{
  "intermediate_size": 704,
  "norm": "rmsnorm",
  "norm_place": "pre",
  "norm_eps": 1e-05,
  "rope_theta": 10000.0,
  "rope_fraction": 1.0,
  "bias": "none",
  "init_std_down": 0.00507,
  "learning_rate": 0.00343,
  "decay_fraction": 0.372,
  "final_lr_fraction": 0.0,
  "z_loss": 1e-05
}
Each number is 50 + 15 x the weight over the matrix's rms, rounded and kept within 0 to 99. Layers, rows and columns count from 0.

# layer 5 MLP gate, 704x256, rms 0.144, rows 138-209, columns 32-63
46 44 53 44 45 60 58 19 49 44 51 63 42 55 63 49 57 64 54 37 46 41 62 64 31 39 55 38 66 54 57 45
41 45 32 66 51 77 38 23 39 80 62 63 51 50 65 57 27 54 53 53 21 28 42 32 60 15 24 40 25 78 57 55
57 33 48 49 50 40 40 53 53 40 52 53 32 52 73 65 84 35 53 62 39 65 57 45 75 69 46 38 51 43 60 38
64 47 37 58 40 57 52 54 63 46 35 65 48 37 67 40 42 99 30 26 48 30 48 32 51 59 51 42 66 37 45 41
48 31 28 42 58 50 54 67 55 09 81 62 41 42 28 43 44 66 29 57 61 41 45 42 38 47 44 64 37 72 58 60
44 52 51 26 65 64 72 67 54 77 47 63 83 62 58 58 32 46 72 37 66 49 27 60 64 53 43 45 47 74 41 56
52 52 53 54 40 59 31 51 56 37 85 28 58 80 60 58 55 52 36 48 27 46 63 59 50 38 69 60 56 61 56 61
84 38 52 53 38 46 53 59 40 62 54 20 37 29 51 72 46 51 18 55 80 34 45 86 54 47 54 68 32 28 04 72
25 47 47 25 70 64 43 60 44 48 52 37 58 55 47 27 58 57 38 38 72 51 36 40 44 58 57 56 34 47 57 54
76 61 54 58 50 36 40 44 32 38 42 52 64 28 61 47 40 55 53 55 59 28 48 38 52 48 21 39 58 12 42 50
48 60 48 63 32 58 56 40 65 65 62 43 61 46 37 33 54 33 40 63 37 53 37 31 50 46 60 40 72 44 37 30
58 60 40 45 35 76 76 68 77 34 49 86 58 36 56 45 53 47 48 57 38 57 19 56 52 81 59 43 41 78 41 57
45 61 68 70 49 35 43 37 57 26 50 45 66 55 60 59 40 66 39 57 29 56 21 36 51 24 50 18 50 45 47 63
52 34 43 74 50 57 53 52 48 40 64 55 54 42 61 43 56 43 90 70 62 55 73 13 62 77 61 57 51 46 67 54
34 57 45 45 51 75 16 77 99 41 41 51 42 15 62 49 59 41 55 73 57 54 65 21 50 58 63 53 20 68 34 35
71 33 73 57 69 32 42 24 44 52 39 44 54 43 15 42 57 96 44 13 61 53 48 35 39 33 53 33 77 50 25 44
69 55 40 75 48 26 45 69 75 39 31 50 37 57 38 33 48 35 37 70 58 23 32 76 38 53 63 42 52 39 59 46
59 65 24 42 38 49 54 64 59 37 55 57 37 30 63 63 61 65 57 38 47 58 53 54 44 48 56 56 40 73 39 46
50 24 34 60 64 54 52 78 49 66 37 26 43 28 57 37 53 41 52 57 62 49 54 35 51 55 61 56 70 66 44 41
62 66 21 57 63 36 57 46 59 56 58 44 37 81 70 64 29 38 23 82 45 60 70 57 45 75 96 34 67 50 48 43
63 63 38 28 36 71 66 47 34 28 42 17 50 40 24 66 32 42 57 67 62 44 41 34 50 49 46 48 56 57 39 66
61 58 63 55 39 55 41 54 43 44 25 55 45 38 72 53 39 66 51 69 66 50 65 88 55 62 70 45 42 87 50 43
81 37 44 65 50 24 37 51 47 80 53 75 38 70 69 49 54 64 56 49 36 32 79 39 47 70 69 59 67 66 35 32
68 33 41 55 35 44 25 63 42 63 49 45 54 48 18 62 86 44 20 55 33 55 25 18 62 74 60 75 43 39 41 71
57 50 61 56 49 64 28 58 53 56 67 37 74 39 29 47 42 43 35 37 52 33 32 64 59 38 46 51 60 39 58 50
53 15 36 42 63 21 48 75 46 51 53 59 39 63 51 24 49 36 37 55 51 49 64 53 41 86 27 62 70 76 60 47
47 47 59 52 47 52 57 41 49 52 45 88 59 30 60 35 49 48 61 44 48 52 49 57 60 15 38 58 48 26 72 47
42 62 61 54 84 41 43 46 54 63 54 36 35 45 29 72 51 35 47 50 72 51 53 57 40 41 51 63 61 69 29 35
64 49 43 65 55 53 77 64 39 27 29 55 41 76 46 49 43 44 68 62 40 46 32 53 34 55 59 53 58 42 66 47
37 41 57 43 30 67 55 52 47 48 56 12 60 60 79 49 41 50 33 44 31 50 74 54 48 58 78 31 61 52 48 45
64 21 76 73 56 52 66 51 25 38 48 58 31 62 46 46 44 44 42 32 56 40 67 43 77 39 59 46 46 60 59 72
42 46 41 49 56 40 77 47 39 87 46 29 44 56 54 44 47 46 49 40 19 47 48 50 78 62 55 31 58 74 56 57
39 59 55 22 51 40 43 37 76 43 47 33 52 55 59 40 51 53 37 24 67 60 61 54 55 35 54 47 59 21 47 41
44 44 76 73 51 41 60 52 57 47 53 63 68 42 77 31 60 66 47 37 28 32 68 38 43 11 67 51 45 99 13 39
61 33 68 41 34 58 42 45 36 81 37 50 66 62 56 35 22 31 53 65 35 58 29 71 46 34 31 31 43 77 47 61
26 41 43 40 58 63 51 52 49 48 42 65 60 63 68 37 12 19 54 37 42 52 58 56 32 70 49 53 48 24 76 38
51 42 43 34 56 41 34 56 63 30 52 26 33 65 42 70 15 32 71 32 47 57 31 30 50 44 47 32 40 49 51 10
60 59 56 37 60 04 60 39 68 45 49 44 41 37 33 45 47 64 53 58 64 50 49 64 46 46 38 70 58 61 73 47
38 38 86 16 36 27 57 67 49 55 39 66 42 70 54 14 70 69 50 53 57 52 42 42 29 25 25 64 64 81 65 53
34 43 61 43 34 32 43 64 43 65 60 61 53 56 50 44 61 49 61 51 36 28 57 35 56 39 20 60 49 48 64 67
66 57 62 65 52 41 49 37 29 70 27 58 37 46 42 44 50 43 59 43 01 68 45 50 20 49 54 58 27 39 51 69
80 55 46 45 49 71 66 39 49 46 62 71 44 38 68 19 42 11 39 31 51 27 49 64 60 48 71 47 39 58 60 26
66 61 65 56 61 33 76 43 41 69 25 28 40 35 37 97 42 39 72 56 47 34 64 41 49 47 49 40 64 39 40 12
30 51 28 62 55 63 54 61 44 26 56 47 57 44 47 43 12 19 25 51 41 44 58 51 59 18 38 68 55 40 49 46
61 53 84 60 59 46 82 42 58 45 38 66 53 50 24 67 73 55 63 70 56 67 50 39 67 69 58 46 43 54 56 50
23 46 43 56 65 29 64 51 86 62 15 66 50 21 53 57 54 53 19 32 15 40 30 63 55 45 62 66 17 51 64 71
62 12 60 64 46 71 62 57 75 86 22 85 31 08 58 66 30 39 38 35 52 50 56 24 40 76 64 56 45 20 53 45
12 64 21 47 57 30 42 36 56 59 40 50 65 39 43 33 41 46 39 51 22 51 17 57 61 33 40 80 52 46 37 65
62 60 50 25 28 63 66 67 49 34 69 46 49 59 23 33 61 59 25 48 65 12 22 66 52 75 59 44 60 65 40 39
53 39 62 41 77 53 36 37 75 43 13 72 47 48 58 27 33 51 10 53 28 44 36 62 62 72 69 53 56 99 48 63
64 69 78 39 40 23 26 44 60 41 76 52 40 43 59 33 56 39 50 34 38 39 47 50 32 43 42 57 44 39 73 65
61 47 35 46 47 61 75 46 58 51 51 50 71 33 57 59 53 83 51 71 57 68 37 34 53 55 32 86 38 31 62 41
74 12 19 37 57 47 55 38 36 45 45 60 68 56 40 42 53 53 53 56 40 51 45 45 56 54 48 47 55 42 44 58
37 29 56 51 41 44 27 38 59 67 48 38 62 72 53 31 47 41 45 39 53 64 33 52 34 38 66 68 58 63 79 57
60 51 67 38 52 38 47 44 45 34 45 71 07 54 38 52 48 33 34 59 53 23 63 16 35 46 45 56 47 23 48 52
63 46 43 58 45 39 54 60 28 65 58 64 64 36 58 52 51 63 63 31 57 34 69 38 76 57 50 58 63 47 85 67
56 62 50 64 36 55 62 50 47 57 63 48 26 42 99 50 20 33 53 59 51 69 45 54 51 26 69 54 75 39 59 54
40 58 57 73 41 58 47 39 37 58 63 34 29 56 61 58 16 63 39 32 62 25 55 72 69 51 44 40 74 86 60 56
58 14 30 43 27 65 57 42 46 62 51 46 37 47 26 82 34 72 49 41 64 32 76 51 55 01 39 35 60 71 64 60
25 37 61 62 63 73 62 53 66 64 72 46 49 72 57 45 11 30 83 75 51 39 65 30 43 50 65 46 56 39 29 05
32 64 55 55 36 79 54 58 48 49 39 28 28 23 46 61 65 57 36 47 38 37 50 30 49 67 59 40 52 43 14 20
57 35 33 08 57 40 41 54 75 77 58 52 33 28 46 56 44 51 61 49 40 32 66 54 31 53 69 43 21 27 25 33
43 38 39 49 39 51 36 58 50 56 43 48 47 57 65 70 49 48 39 60 52 28 57 40 46 55 55 50 53 56 60 44
73 20 42 64 57 43 54 38 34 53 48 20 57 51 47 30 50 56 64 32 30 53 49 47 64 72 72 57 57 55 39 66
58 35 53 35 16 58 69 45 45 53 50 35 57 53 52 45 59 39 74 13 21 49 33 51 65 63 51 57 71 55 19 56
62 44 53 51 32 74 28 49 65 30 63 29 56 53 52 50 53 47 51 32 50 48 62 53 74 35 51 40 52 58 51 71
28 23 51 35 37 52 20 55 50 40 39 25 53 37 38 71 43 70 19 61 41 32 55 50 21 36 35 65 47 45 39 38
28 36 39 47 38 33 61 42 52 17 58 33 58 60 28 21 67 51 55 34 32 40 43 66 23 71 53 42 43 58 16 47
56 59 45 20 48 53 58 75 83 66 55 53 46 49 71 46 55 37 35 09 39 28 54 41 67 49 48 59 51 51 09 68
64 50 50 52 63 56 50 50 63 63 39 57 66 41 49 69 53 28 42 55 48 59 39 27 49 48 37 45 53 57 61 71
17 55 45 36 44 53 45 33 42 49 59 58 53 65 64 73 48 57 41 56 42 36 60 52 32 58 71 52 48 46 36 68
56 55 69 65 43 52 41 27 54 21 33 51 63 33 50 59 46 51 50 37 63 33 57 41 69 22 37 71 54 48 75 38
# layer 5 MLP up, 704x256, rms 0.146, rows 138-208, columns 32-63
61 56 60 53 70 33 41 47 53 63 60 87 64 33 50 48 46 44 63 54 32 38 56 90 53 53 76 75 59 64 25 46
59 47 55 48 60 71 69 57 50 62 25 64 35 45 60 30 59 38 51 43 76 94 69 06 53 70 67 58 66 53 43 45
49 38 46 46 37 40 52 61 57 63 38 87 35 56 43 72 65 68 42 50 55 77 66 48 55 39 40 43 42 39 40 28
37 50 62 57 35 33 68 59 63 31 66 43 63 50 68 45 53 34 65 40 50 40 51 72 69 56 51 24 60 16 58 24
74 39 24 70 63 64 65 55 73 54 41 76 33 24 66 20 43 72 39 53 62 55 26 45 62 43 54 45 45 71 17 52
41 19 64 70 46 64 56 27 36 55 40 42 41 50 41 54 55 57 26 36 36 82 54 46 51 56 53 86 61 64 55 51
55 40 67 31 38 44 52 55 60 59 79 59 44 38 26 42 26 32 55 29 48 67 54 55 38 54 55 50 49 47 49 46
51 57 56 46 69 54 43 25 54 78 47 73 50 58 53 68 56 43 72 66 24 61 62 58 12 40 15 73 53 76 73 72
78 40 63 39 49 41 69 52 47 41 12 46 72 36 91 68 73 58 42 54 42 46 67 61 50 31 35 50 42 71 50 37
62 36 39 60 45 62 39 49 36 34 41 38 45 17 10 52 67 55 32 42 52 73 20 49 47 44 29 53 37 65 62 40
63 32 41 37 57 60 35 66 53 54 37 44 63 49 33 61 55 50 55 40 46 50 60 51 27 23 62 50 27 55 20 51
43 36 62 70 47 17 32 51 21 61 23 29 51 21 61 39 52 87 60 46 61 36 34 34 35 40 49 55 50 64 57 51
45 39 40 62 83 54 43 22 47 56 14 57 58 65 56 48 56 53 42 50 69 55 44 63 82 32 57 30 56 46 42 56
65 64 39 85 60 47 57 47 66 52 64 61 49 58 56 54 68 12 46 70 61 64 55 43 69 58 66 58 46 47 65 31
55 51 25 48 44 42 21 23 42 27 44 24 68 39 41 35 29 64 22 45 62 45 36 69 69 05 59 42 74 71 36 76
48 33 26 46 40 74 48 52 67 57 53 55 68 43 83 14 31 25 42 42 41 50 81 39 70 52 68 56 32 60 58 38
41 57 28 61 48 47 41 40 42 49 48 41 51 66 60 64 82 33 57 34 38 62 48 61 51 27 55 41 47 47 46 43
53 40 42 51 51 52 49 10 52 57 54 64 66 22 34 53 40 34 50 43 36 53 63 41 49 47 46 57 51 62 70 39
71 46 58 54 32 58 47 25 52 39 30 56 62 32 27 57 46 44 44 61 55 34 51 49 62 42 46 70 48 43 34 58
65 87 36 41 72 59 40 34 38 38 65 70 69 53 17 58 30 36 74 63 50 25 62 61 52 71 56 43 64 54 30 74
60 48 32 44 33 29 38 67 66 47 39 68 59 49 34 42 47 45 39 28 53 47 54 45 56 45 52 44 37 38 50 59
52 55 32 27 55 42 43 53 48 43 67 36 62 56 39 45 68 62 52 33 37 45 43 30 49 57 42 67 39 40 33 45
43 32 28 55 40 36 65 50 53 33 57 42 45 43 55 32 27 58 70 36 63 44 24 18 54 50 00 35 66 62 56 43
42 46 35 64 41 63 50 45 46 48 50 69 23 40 68 41 27 37 67 51 56 51 70 41 27 36 38 30 50 62 60 48
64 43 51 59 57 65 47 22 61 60 14 43 60 66 47 49 48 42 23 41 45 60 24 46 30 58 67 52 42 48 31 45
24 50 36 33 61 30 45 36 53 49 53 66 43 41 41 49 69 29 49 49 49 41 66 46 65 35 68 54 40 48 65 66
36 79 60 79 40 32 72 50 58 72 35 64 40 49 44 93 61 72 28 17 54 42 55 42 29 71 45 68 70 47 84 26
39 54 72 52 53 60 57 43 40 27 62 48 35 16 27 43 79 64 56 33 59 56 58 35 69 51 65 53 55 43 59 42
30 30 35 41 50 50 64 57 55 22 49 61 62 46 47 44 41 44 69 79 29 33 51 41 57 43 57 52 39 62 62 55
59 58 32 51 62 56 77 56 00 46 85 56 36 50 54 47 37 51 67 45 43 54 89 30 79 72 66 41 48 44 64 81
29 59 35 36 32 30 34 46 64 58 60 53 74 41 41 36 71 49 45 60 73 58 49 55 38 44 37 53 40 55 28 38
50 45 36 58 48 33 42 43 24 67 56 36 46 74 45 51 61 87 39 49 22 40 26 59 95 45 46 52 37 56 22 47
28 58 62 45 51 40 64 26 68 60 37 44 48 46 38 37 50 51 57 49 59 53 64 35 59 43 44 36 49 71 62 49
19 34 16 25 37 48 65 40 29 38 38 48 53 56 76 37 51 47 43 41 43 54 57 47 55 42 26 29 27 59 43 35
49 54 44 42 75 29 42 58 47 32 62 56 26 41 62 55 67 57 50 53 35 58 43 50 56 41 83 71 59 43 50 26
50 43 47 61 62 70 61 46 66 43 29 61 30 68 41 54 45 34 57 52 85 50 25 70 20 59 41 32 54 18 38 44
53 69 46 40 30 45 61 55 53 50 54 51 76 80 67 76 34 51 51 42 47 49 37 44 45 51 63 53 44 36 42 54
49 54 39 54 60 70 24 62 55 65 45 52 82 65 60 51 54 14 40 22 33 72 40 53 80 51 79 42 40 47 32 29
55 41 66 34 46 70 61 63 42 42 38 64 42 53 68 58 28 77 46 48 39 55 40 38 43 29 30 49 80 74 54 62
26 32 39 37 44 51 62 58 46 58 58 60 58 51 62 49 48 45 70 41 40 56 71 45 42 51 56 69 61 61 61 75
74 69 41 64 64 55 80 39 64 68 69 59 63 58 58 64 40 66 54 53 41 57 72 39 69 53 75 59 78 58 52 31
34 61 51 58 56 25 26 44 67 30 56 40 38 75 60 53 37 59 62 58 27 55 33 57 48 37 46 42 27 45 36 33
64 36 17 53 56 37 23 44 28 46 58 53 39 65 64 51 45 39 61 88 69 28 57 79 29 56 43 58 44 62 61 56
47 48 30 83 56 70 68 46 36 39 44 66 71 35 65 53 43 45 53 42 47 32 47 59 57 49 59 58 50 40 28 49
44 55 78 40 75 33 42 40 37 48 83 59 62 52 65 54 37 64 49 37 61 44 50 60 59 44 70 58 52 46 47 30
40 56 30 36 43 37 47 41 62 57 55 56 46 34 55 69 58 42 10 39 62 46 40 34 57 44 48 44 81 47 51 28
53 34 84 31 29 35 76 41 50 65 56 41 48 58 62 41 56 59 74 65 35 68 46 23 23 21 43 43 50 38 69 50
45 38 51 54 56 43 27 65 41 33 32 55 42 49 22 54 48 63 64 41 53 37 59 49 36 44 43 48 14 32 38 45
26 48 46 43 55 72 77 56 35 64 58 61 50 56 31 63 70 48 40 52 64 58 40 66 25 60 44 56 42 74 50 63
51 32 42 52 63 58 72 64 41 26 60 62 70 75 81 46 52 61 87 52 48 64 61 42 34 54 52 48 49 71 68 62
64 19 47 67 59 55 72 46 46 72 28 70 55 47 44 59 41 38 59 50 61 49 58 70 66 60 46 54 54 45 42 49
39 31 69 64 47 51 22 53 75 33 45 47 59 23 78 52 48 55 26 47 38 18 81 40 48 61 31 54 59 46 50 28
68 37 39 48 55 62 37 65 32 71 58 54 59 54 59 53 46 60 65 44 53 96 43 53 35 48 65 52 35 57 72 50
65 80 47 39 66 72 50 53 56 48 38 56 30 46 57 53 69 52 51 63 42 54 42 46 69 48 39 53 64 32 38 46
31 44 66 62 54 46 57 80 50 62 37 49 80 50 59 63 61 54 65 36 47 44 48 74 70 67 62 48 41 64 36 52
55 51 45 45 45 62 56 90 69 28 54 57 49 41 32 50 34 52 67 62 64 52 41 44 78 40 92 39 52 30 37 41
13 31 73 34 76 62 49 68 32 51 49 72 57 47 53 79 45 76 46 35 43 69 55 92 36 60 52 39 40 59 63 64
59 76 57 42 31 39 27 38 65 49 71 43 53 50 68 52 66 69 34 37 13 38 45 72 68 39 52 55 72 63 58 47
55 50 36 51 21 78 33 28 45 62 33 51 20 46 50 72 10 59 42 64 40 38 53 56 65 28 45 54 25 42 59 54
17 77 56 68 78 74 58 43 35 55 31 73 56 88 53 51 48 38 95 39 56 51 67 42 26 66 52 46 45 51 80 38
43 41 65 51 61 68 18 42 90 43 41 56 58 34 76 49 28 83 43 56 78 42 36 59 72 39 75 52 31 62 42 43
32 36 41 49 72 65 43 53 38 28 66 39 61 69 53 61 71 61 55 67 27 46 52 42 35 65 56 56 55 65 41 63
61 48 50 46 28 64 79 23 67 40 40 56 48 41 47 39 33 48 19 66 70 39 48 44 77 54 72 58 60 53 56 38
51 53 39 64 49 38 34 52 56 40 77 51 31 50 49 39 62 72 65 43 37 27 47 45 48 55 66 58 57 30 29 44
37 42 32 46 37 34 44 58 60 42 54 37 42 35 71 66 53 32 57 57 65 42 38 67 36 40 57 71 43 56 32 66
34 50 37 45 54 43 50 32 56 49 28 45 52 51 66 40 40 54 62 65 33 27 51 49 58 64 52 59 71 60 52 51
34 70 42 71 61 36 53 73 39 52 50 39 49 56 64 23 67 68 38 45 58 43 82 55 47 27 65 65 40 57 25 19
49 41 64 68 25 54 40 51 53 53 66 43 57 46 43 76 48 49 40 26 58 32 69 62 21 47 46 44 72 50 51 66
72 65 67 24 41 34 28 62 37 52 60 42 32 59 50 68 57 15 46 39 25 31 35 64 52 37 52 57 66 51 47 33
30 46 53 70 56 49 51 37 38 22 49 31 48 66 45 26 39 58 53 45 46 66 36 51 24 70 51 53 54 27 37 34
36 56 21 63 46 56 63 49 43 57 63 27 39 49 67 46 70 37 70 34 47 59 54 45 66 28 54 37 35 31 23 58
# layer 5 MLP down (transposed), 704x256, rms 0.133, rows 138-208, columns 32-63
71 63 52 67 62 60 57 64 33 57 40 30 83 23 82 60 59 41 51 39 41 41 35 47 82 26 60 45 38 36 68 26
60 23 40 66 32 85 40 41 49 93 63 36 73 60 42 76 72 36 48 44 32 42 82 43 61 26 47 42 43 49 51 72
58 52 63 63 25 58 49 54 68 36 36 75 74 45 66 42 77 50 64 46 53 56 59 45 24 68 25 20 58 60 78 53
74 33 46 65 27 62 63 66 53 58 72 58 60 22 41 34 49 63 23 80 38 35 43 32 40 47 77 61 81 59 80 44
19 56 66 34 68 60 62 39 56 38 44 34 24 52 45 61 66 21 41 81 45 48 50 69 39 51 72 59 57 37 57 50
77 38 45 68 40 67 61 50 42 45 52 39 45 61 35 37 36 27 38 41 44 62 63 56 47 32 37 47 59 46 51 50
38 37 51 47 47 52 55 50 40 74 40 61 53 59 36 54 63 37 47 59 38 49 44 60 61 59 57 61 32 38 65 50
38 41 40 51 51 47 64 49 55 16 61 73 87 85 35 55 51 36 51 52 32 51 74 46 42 66 74 54 54 75 43 42
68 48 62 41 49 39 59 41 73 49 59 52 77 55 71 36 14 36 60 59 40 73 09 47 50 49 78 56 48 56 68 53
43 68 60 73 45 39 54 59 81 53 74 40 62 41 59 42 40 64 32 67 55 75 43 60 31 64 47 59 30 36 20 46
56 71 73 39 60 81 45 37 44 52 95 66 34 56 47 35 65 39 37 32 72 38 45 46 68 64 59 46 53 68 44 36
56 45 34 45 57 38 25 39 46 81 38 56 64 41 64 37 36 21 77 59 60 26 59 56 35 51 56 46 34 76 54 39
54 40 76 64 49 36 45 79 72 58 49 49 38 54 16 55 66 44 37 57 39 57 39 52 35 29 47 68 48 44 36 69
65 37 54 56 44 28 67 83 58 30 48 22 58 24 48 39 28 30 28 50 67 61 72 39 37 41 69 27 52 41 41 58
54 54 43 22 69 41 50 70 37 45 65 16 31 59 35 36 45 51 32 44 58 68 75 74 48 35 58 39 49 35 43 63
37 41 51 38 51 60 58 51 42 69 57 38 23 62 09 47 42 79 70 75 61 37 58 54 47 44 72 65 52 48 46 43
76 45 49 55 80 66 54 55 69 47 46 43 51 76 47 39 50 08 68 48 52 56 38 63 59 82 53 23 51 18 72 55
70 58 75 17 49 38 49 19 50 68 68 41 53 26 57 44 58 46 50 63 44 21 30 69 36 44 49 52 60 31 57 18
31 42 62 52 54 67 65 52 44 37 30 41 39 50 40 58 44 36 70 53 46 71 23 44 29 48 41 48 56 79 47 59
63 39 34 42 58 75 52 70 46 70 40 30 60 75 46 47 49 57 61 42 56 32 18 56 38 77 35 72 41 68 61 52
55 53 61 60 55 37 41 32 72 19 59 53 54 57 68 58 49 49 57 77 51 50 28 68 45 66 33 58 71 49 52 54
32 39 53 27 29 61 75 48 48 48 77 45 74 21 44 34 41 49 65 37 31 44 47 52 32 49 64 22 48 50 37 23
36 53 53 60 36 57 53 69 72 27 40 57 50 54 47 54 64 34 75 42 57 56 31 16 67 39 29 28 48 57 61 74
53 33 74 33 31 57 41 69 44 53 36 34 61 67 35 32 45 47 44 41 47 36 49 55 73 37 77 48 63 57 35 44
51 66 24 58 86 37 26 59 70 58 20 46 58 30 39 72 64 50 68 29 43 40 59 48 48 76 53 57 75 41 42 40
54 54 66 58 37 35 42 57 46 42 51 81 32 25 51 37 51 58 64 42 69 28 21 55 65 47 84 44 54 30 48 49
71 36 36 70 27 30 57 46 30 34 33 33 71 66 58 55 68 25 55 74 67 78 42 51 44 66 55 57 53 45 41 68
42 48 44 63 58 51 46 57 41 60 18 51 49 73 54 47 34 48 31 62 49 46 49 56 66 53 65 82 53 57 53 60
65 26 54 58 36 68 34 57 75 64 16 51 60 57 57 29 31 43 16 55 66 53 68 18 48 54 29 28 47 65 46 32
81 50 31 43 22 49 44 39 47 50 95 65 50 45 45 49 68 39 56 36 80 56 48 43 29 65 50 52 57 46 37 52
38 27 41 67 53 18 47 28 47 33 67 78 38 55 58 44 31 58 48 44 55 32 16 60 67 56 53 27 52 67 54 41
75 63 59 65 50 44 45 37 36 66 28 27 39 68 75 56 85 71 67 69 74 40 49 54 65 58 40 32 40 41 28 58
62 47 39 65 31 68 49 68 61 35 73 50 66 45 43 33 59 41 50 64 39 46 41 64 64 70 87 60 57 24 70 62
63 62 52 46 27 52 37 29 55 38 29 57 64 53 56 52 54 45 41 31 55 63 47 70 38 73 33 87 41 59 46 49
32 33 78 47 49 54 66 41 42 62 80 55 44 61 38 61 41 43 46 57 58 60 23 62 48 31 52 27 37 74 45 53
41 59 69 01 72 64 65 55 47 50 39 81 31 23 50 74 41 77 64 56 74 50 44 43 56 30 45 47 65 70 49 43
55 54 53 53 52 60 65 42 43 47 70 62 46 55 55 39 46 86 60 47 54 55 31 45 32 52 36 48 70 39 28 41
53 42 57 48 76 18 42 42 44 28 49 43 34 51 42 45 49 49 55 24 42 63 66 53 44 47 63 69 57 49 37 48
40 67 62 50 76 56 55 47 51 60 35 59 60 35 67 55 46 59 69 52 67 67 45 62 30 31 40 43 37 46 44 36
35 51 56 64 53 21 53 58 61 84 56 42 56 38 50 39 15 55 61 29 27 42 38 21 66 59 15 61 49 49 50 59
42 42 70 35 36 50 28 68 44 24 23 69 58 73 56 65 37 45 69 52 71 46 57 27 29 50 59 42 62 48 54 35
71 47 45 39 83 60 57 50 41 12 21 59 77 65 36 75 26 55 62 56 69 55 56 44 77 28 49 51 55 38 46 51
32 84 49 57 43 57 57 59 30 45 46 53 37 49 39 40 78 36 28 67 47 67 79 39 51 36 58 53 49 42 49 40
34 49 30 56 44 38 49 47 36 53 51 33 19 29 39 43 54 41 49 42 42 58 54 64 73 43 36 52 40 33 37 48
49 51 37 36 64 22 51 63 90 42 75 48 49 64 67 52 29 40 26 54 64 74 38 57 46 60 70 64 52 62 41 30
55 45 37 50 54 46 74 42 65 37 51 41 73 69 50 59 87 48 33 32 57 60 47 55 65 68 52 43 46 23 42 49
29 74 50 59 45 47 19 58 38 36 62 41 43 82 37 43 46 59 48 67 40 34 35 68 48 62 64 85 38 58 60 39
74 56 50 46 43 44 40 83 59 58 39 50 40 31 50 55 31 69 57 55 48 42 30 73 10 59 45 39 61 35 49 70
29 42 31 65 41 65 71 45 45 42 59 47 54 38 39 62 70 37 65 34 55 37 35 59 39 40 56 74 43 60 47 55
77 38 43 48 50 62 36 48 37 65 59 71 24 50 08 59 31 64 30 31 49 25 40 36 42 66 65 37 29 67 52 72
60 15 48 26 59 54 63 31 36 40 59 65 62 51 49 48 52 48 27 63 76 21 46 47 60 53 47 47 30 37 62 79
60 32 61 32 37 46 30 62 40 58 42 36 57 51 51 43 62 49 26 50 63 18 12 58 72 67 60 43 46 42 61 53
55 38 65 72 47 25 60 38 15 63 25 45 56 49 55 46 77 52 27 47 26 59 58 75 64 37 69 32 87 64 48 45
62 24 53 59 76 50 48 50 21 65 42 49 60 53 29 35 66 29 61 56 60 54 60 51 39 55 44 30 61 59 48 49
50 69 25 45 13 57 85 55 19 18 58 22 58 38 50 36 35 85 63 46 52 43 51 55 53 46 35 39 59 47 49 41
56 31 60 34 42 44 47 37 46 68 46 35 40 34 79 59 63 50 27 32 57 40 45 84 48 51 57 50 72 35 57 39
53 55 63 28 52 53 72 60 62 43 21 42 45 57 21 52 65 28 81 57 48 51 68 44 32 38 39 66 88 61 30 62
68 62 31 29 27 12 60 60 64 39 61 57 07 36 46 38 51 48 61 53 76 48 52 31 67 47 39 43 66 71 32 39
48 61 45 33 41 52 21 82 47 73 46 62 52 47 49 46 57 71 51 50 49 29 53 12 39 72 48 52 36 39 43 64
33 56 66 30 44 33 49 46 68 41 63 49 35 44 74 60 57 42 71 49 67 50 47 48 32 38 39 54 62 75 53 52
73 57 36 44 52 54 57 58 69 46 36 54 80 70 61 26 48 51 49 73 94 34 30 32 55 49 62 58 44 34 53 64
47 55 40 33 31 36 40 48 61 45 69 26 41 59 55 34 69 59 60 83 15 35 29 43 72 46 54 42 41 54 46 53
73 27 48 61 50 81 63 45 61 70 18 58 46 58 56 71 53 88 56 42 14 45 43 24 58 57 65 39 50 68 44 34
57 72 00 50 67 47 57 49 16 44 58 82 61 65 24 28 25 51 39 38 55 21 35 55 45 60 41 44 49 36 67 58
70 60 44 56 59 19 28 59 44 62 61 41 48 47 54 50 50 65 51 86 33 29 70 27 38 54 62 56 25 51 49 33
57 35 47 45 64 53 88 58 54 56 50 42 34 49 53 68 26 88 74 54 57 31 45 53 54 80 24 59 45 80 49 21
52 37 72 50 83 11 54 40 38 28 27 63 64 47 36 58 39 47 45 46 43 54 53 34 45 25 53 45 36 64 66 57
60 37 34 62 65 86 62 43 33 54 64 34 55 61 41 40 76 52 49 45 61 51 60 63 49 49 41 33 30 54 46 63
34 64 49 39 54 39 30 51 36 36 51 76 45 40 41 42 62 51 42 57 69 36 50 65 69 38 64 59 39 26 48 55
87 41 45 66 51 45 42 46 49 60 49 58 52 45 59 47 56 33 70 57 58 29 45 57 63 54 53 46 62 47 49 73
49 45 55 43 26 64 49 53 58 52 44 23 33 61 67 47 62 19 72 38 59 59 19 50 62 59 68 51 42 38 59 41